Weights of a small GPT-style language model, trained from scratch on English Wikipedia: 70M parameters.
Each number is 200 + 20 x the weight over its row's rms, rounded and kept within 0 to 999. Layers, rows and columns count from 0. The size before them is the row's rms in percent of the matrix's.

# layer 4 attention output (transposed), 640x640, rms 0.0677, rows 396-417, columns 32-63
101,195,235,211,205,205,212,195,183,169,236,181,221,220,231,194,171,202,203,214,184,244,191,185,211,165,191,184,212,188,188,194,191
104,191,208,183,234,209,190,177,177,211,180,206,175,177,198,167,205,173,224,228,224,174,203,165,195,213,193,202,209,218,200,201,202
105,198,195,204,219,232,176,179,182,248,198,205,167,186,176,202,213,202,187,204,178,211,189,207,206,224,179,202,226,224,210,212,228
103,210,218,193,169,172,242,213,176,196,228,193,201,216,195,201,179,205,161,190,204,188,198,217,190,235,197,206,193,208,203,154,180
104,192,224,170,198,196,219,202,224,209,237,205,235,137,205,225,202,175,196,219,199,188,188,197,230,202,214,184,179,182,186,224,199
105,209,193,238,207,232,195,221,178,208,223,201,155,179,212,214,191,199,185,187,213,234,210,189,212,181,210,210,205,181,168,205,180
101,204,213,206,234,173,204,189,182,177,229,180,183,196,184,203,192,216,217,207,222,210,206,215,197,203,187,194,204,233,213,210,192
102,242,181,196,205,191,192,217,212,180,203,218,193,209,209,202,205,183,195,193,165,217,205,226,181,229,216,179,207,209,216,195,231
103,202,173,199,168,183,184,211,223,214,271,186,220,192,195,194,198,230,228,208,180,230,235,213,221,171,237,218,204,185,228,201,226
105,167,188,208,220,184,190,244,188,227,184,184,208,194,225,184,219,190,178,216,182,198,213,212,208,169,209,172,199,213,200,221,236
104,229,168,174,208,207,206,221,197,181,222,233,200,216,187,237,182,190,226,160,189,198,217,226,199,209,223,221,189,235,208,206,240
105,198,201,202,204,234,215,203,198,220,187,195,176,164,186,218,176,203,225,203,219,190,199,229,199,188,167,216,194,168,186,220,196
103,180,184,255,169,175,235,202,243,204,160,191,213,246,195,185,170,184,213,234,194,215,195,218,214,220,225,198,207,189,201,212,211
106,186,174,212,204,213,207,189,174,184,206,197,216,190,194,207,189,190,188,196,212,171,185,190,209,195,198,177,222,218,231,179,207
105,209,186,225,210,164,193,188,196,138,216,185,195,198,230,213,211,189,217,211,253,203,216,182,176,167,214,217,193,235,188,210,248
108,218,216,169,174,218,245,216,173,221,195,184,191,204,188,233,230,206,188,210,222,196,199,211,223,205,200,216,186,184,193,214,181
105,167,213,190,205,206,206,217,225,157,203,207,203,207,197,203,200,209,183,209,228,182,198,185,212,207,250,216,212,221,199,227,207
100,194,185,215,213,198,192,183,214,209,188,198,195,232,219,203,178,205,196,190,194,239,202,196,191,258,228,181,221,182,237,212,221
105,165,220,207,187,204,214,169,217,186,187,184,176,217,192,185,216,185,178,215,168,209,191,197,199,196,179,202,195,192,189,227,164
102,214,196,162,179,202,187,159,170,169,203,173,249,205,215,157,193,187,205,192,213,189,198,211,187,192,166,191,211,201,211,228,207
102,205,225,171,135,225,204,203,202,192,199,201,254,196,226,219,194,198,207,207,221,214,207,199,178,181,204,231,204,196,190,216,199
106,232,224,197,214,195,239,191,222,203,216,196,212,204,222,197,158,228,198,193,196,209,204,176,215,173,202,214,225,243,177,187,215
# layer 4 attention value, 640x640, rms 0.0636, rows 397-417, columns 32-63
132,199,199,203,206,227,212,221,214,229,232,188,192,194,230,210,196,194,236,187,196,171,201,199,195,197,216,207,205,214,230,209,194
128,151,192,237,228,217,203,220,197,202,236,199,197,205,183,177,200,203,172,200,204,203,164,214,182,241,215,186,200,238,223,185,189
124,208,196,171,192,180,201,200,210,208,171,206,196,217,251,199,188,196,211,190,216,192,214,183,249,210,189,194,165,213,201,165,224
131,216,196,182,203,257,224,190,195,211,195,191,217,242,220,208,237,133,186,214,207,219,201,200,208,192,218,197,184,178,189,235,194
130,223,182,186,252,208,204,206,181,214,215,227,195,163,165,228,194,201,186,170,200,182,185,188,194,167,193,214,206,174,183,202,215
121,200,196,190,190,225,210,191,204,190,233,185,161,193,219,218,191,198,236,146,188,214,202,191,180,239,171,188,217,181,221,207,204
127,176,185,173,228,228,192,187,183,211,183,163,195,159,232,167,200,232,225,224,186,169,193,212,211,212,196,183,210,192,199,181,180
129,189,198,195,210,205,223,207,181,202,195,225,192,210,224,214,176,216,183,219,180,194,183,188,187,200,189,198,244,229,223,203,215
127,211,173,188,145,223,188,191,220,198,234,207,216,197,205,183,194,176,197,195,177,210,237,246,174,167,207,192,155,244,218,216,244
131,229,200,179,195,202,195,187,162,227,223,214,191,202,196,161,188,205,175,188,149,162,204,191,202,201,198,178,203,202,193,215,189
130,189,211,181,209,196,186,224,232,233,186,166,200,200,194,189,194,220,229,238,196,203,211,185,161,198,199,200,178,192,190,206,206
126,171,200,201,158,213,218,237,218,182,214,165,181,214,187,214,201,169,204,210,190,201,230,182,211,157,166,183,204,205,204,199,208
126,156,188,220,186,219,181,190,187,221,227,235,204,241,210,175,210,173,218,193,218,183,208,208,211,231,212,184,225,203,179,186,200
130,208,199,167,191,184,192,205,194,234,217,175,214,211,176,208,169,176,181,190,167,256,232,193,223,178,184,198,179,200,212,209,189
138,245,210,179,180,218,220,220,199,202,195,213,211,220,175,182,218,196,199,166,197,190,178,189,219,234,175,175,193,211,183,204,195
132,206,195,212,204,224,147,191,201,242,176,177,206,213,205,154,207,153,200,205,190,201,205,220,228,199,197,179,188,201,237,202,172
123,188,179,198,188,225,212,202,199,232,189,204,197,211,176,198,189,207,207,195,203,178,190,176,190,224,205,197,198,203,199,200,205
129,210,228,205,208,208,178,218,181,207,202,188,194,223,239,204,208,198,186,229,198,214,189,186,211,196,233,191,243,178,198,226,228
127,192,210,213,212,193,169,190,213,187,203,209,254,207,202,175,170,210,208,197,219,216,169,195,183,166,176,199,196,227,171,236,221
126,211,206,149,192,235,220,224,229,184,211,213,205,215,173,231,215,185,167,215,223,215,223,242,212,196,182,191,176,239,204,217,208
124,205,208,226,214,213,201,216,221,221,240,217,185,237,220,182,164,204,205,199,172,191,200,170,173,218,203,226,219,174,207,190,187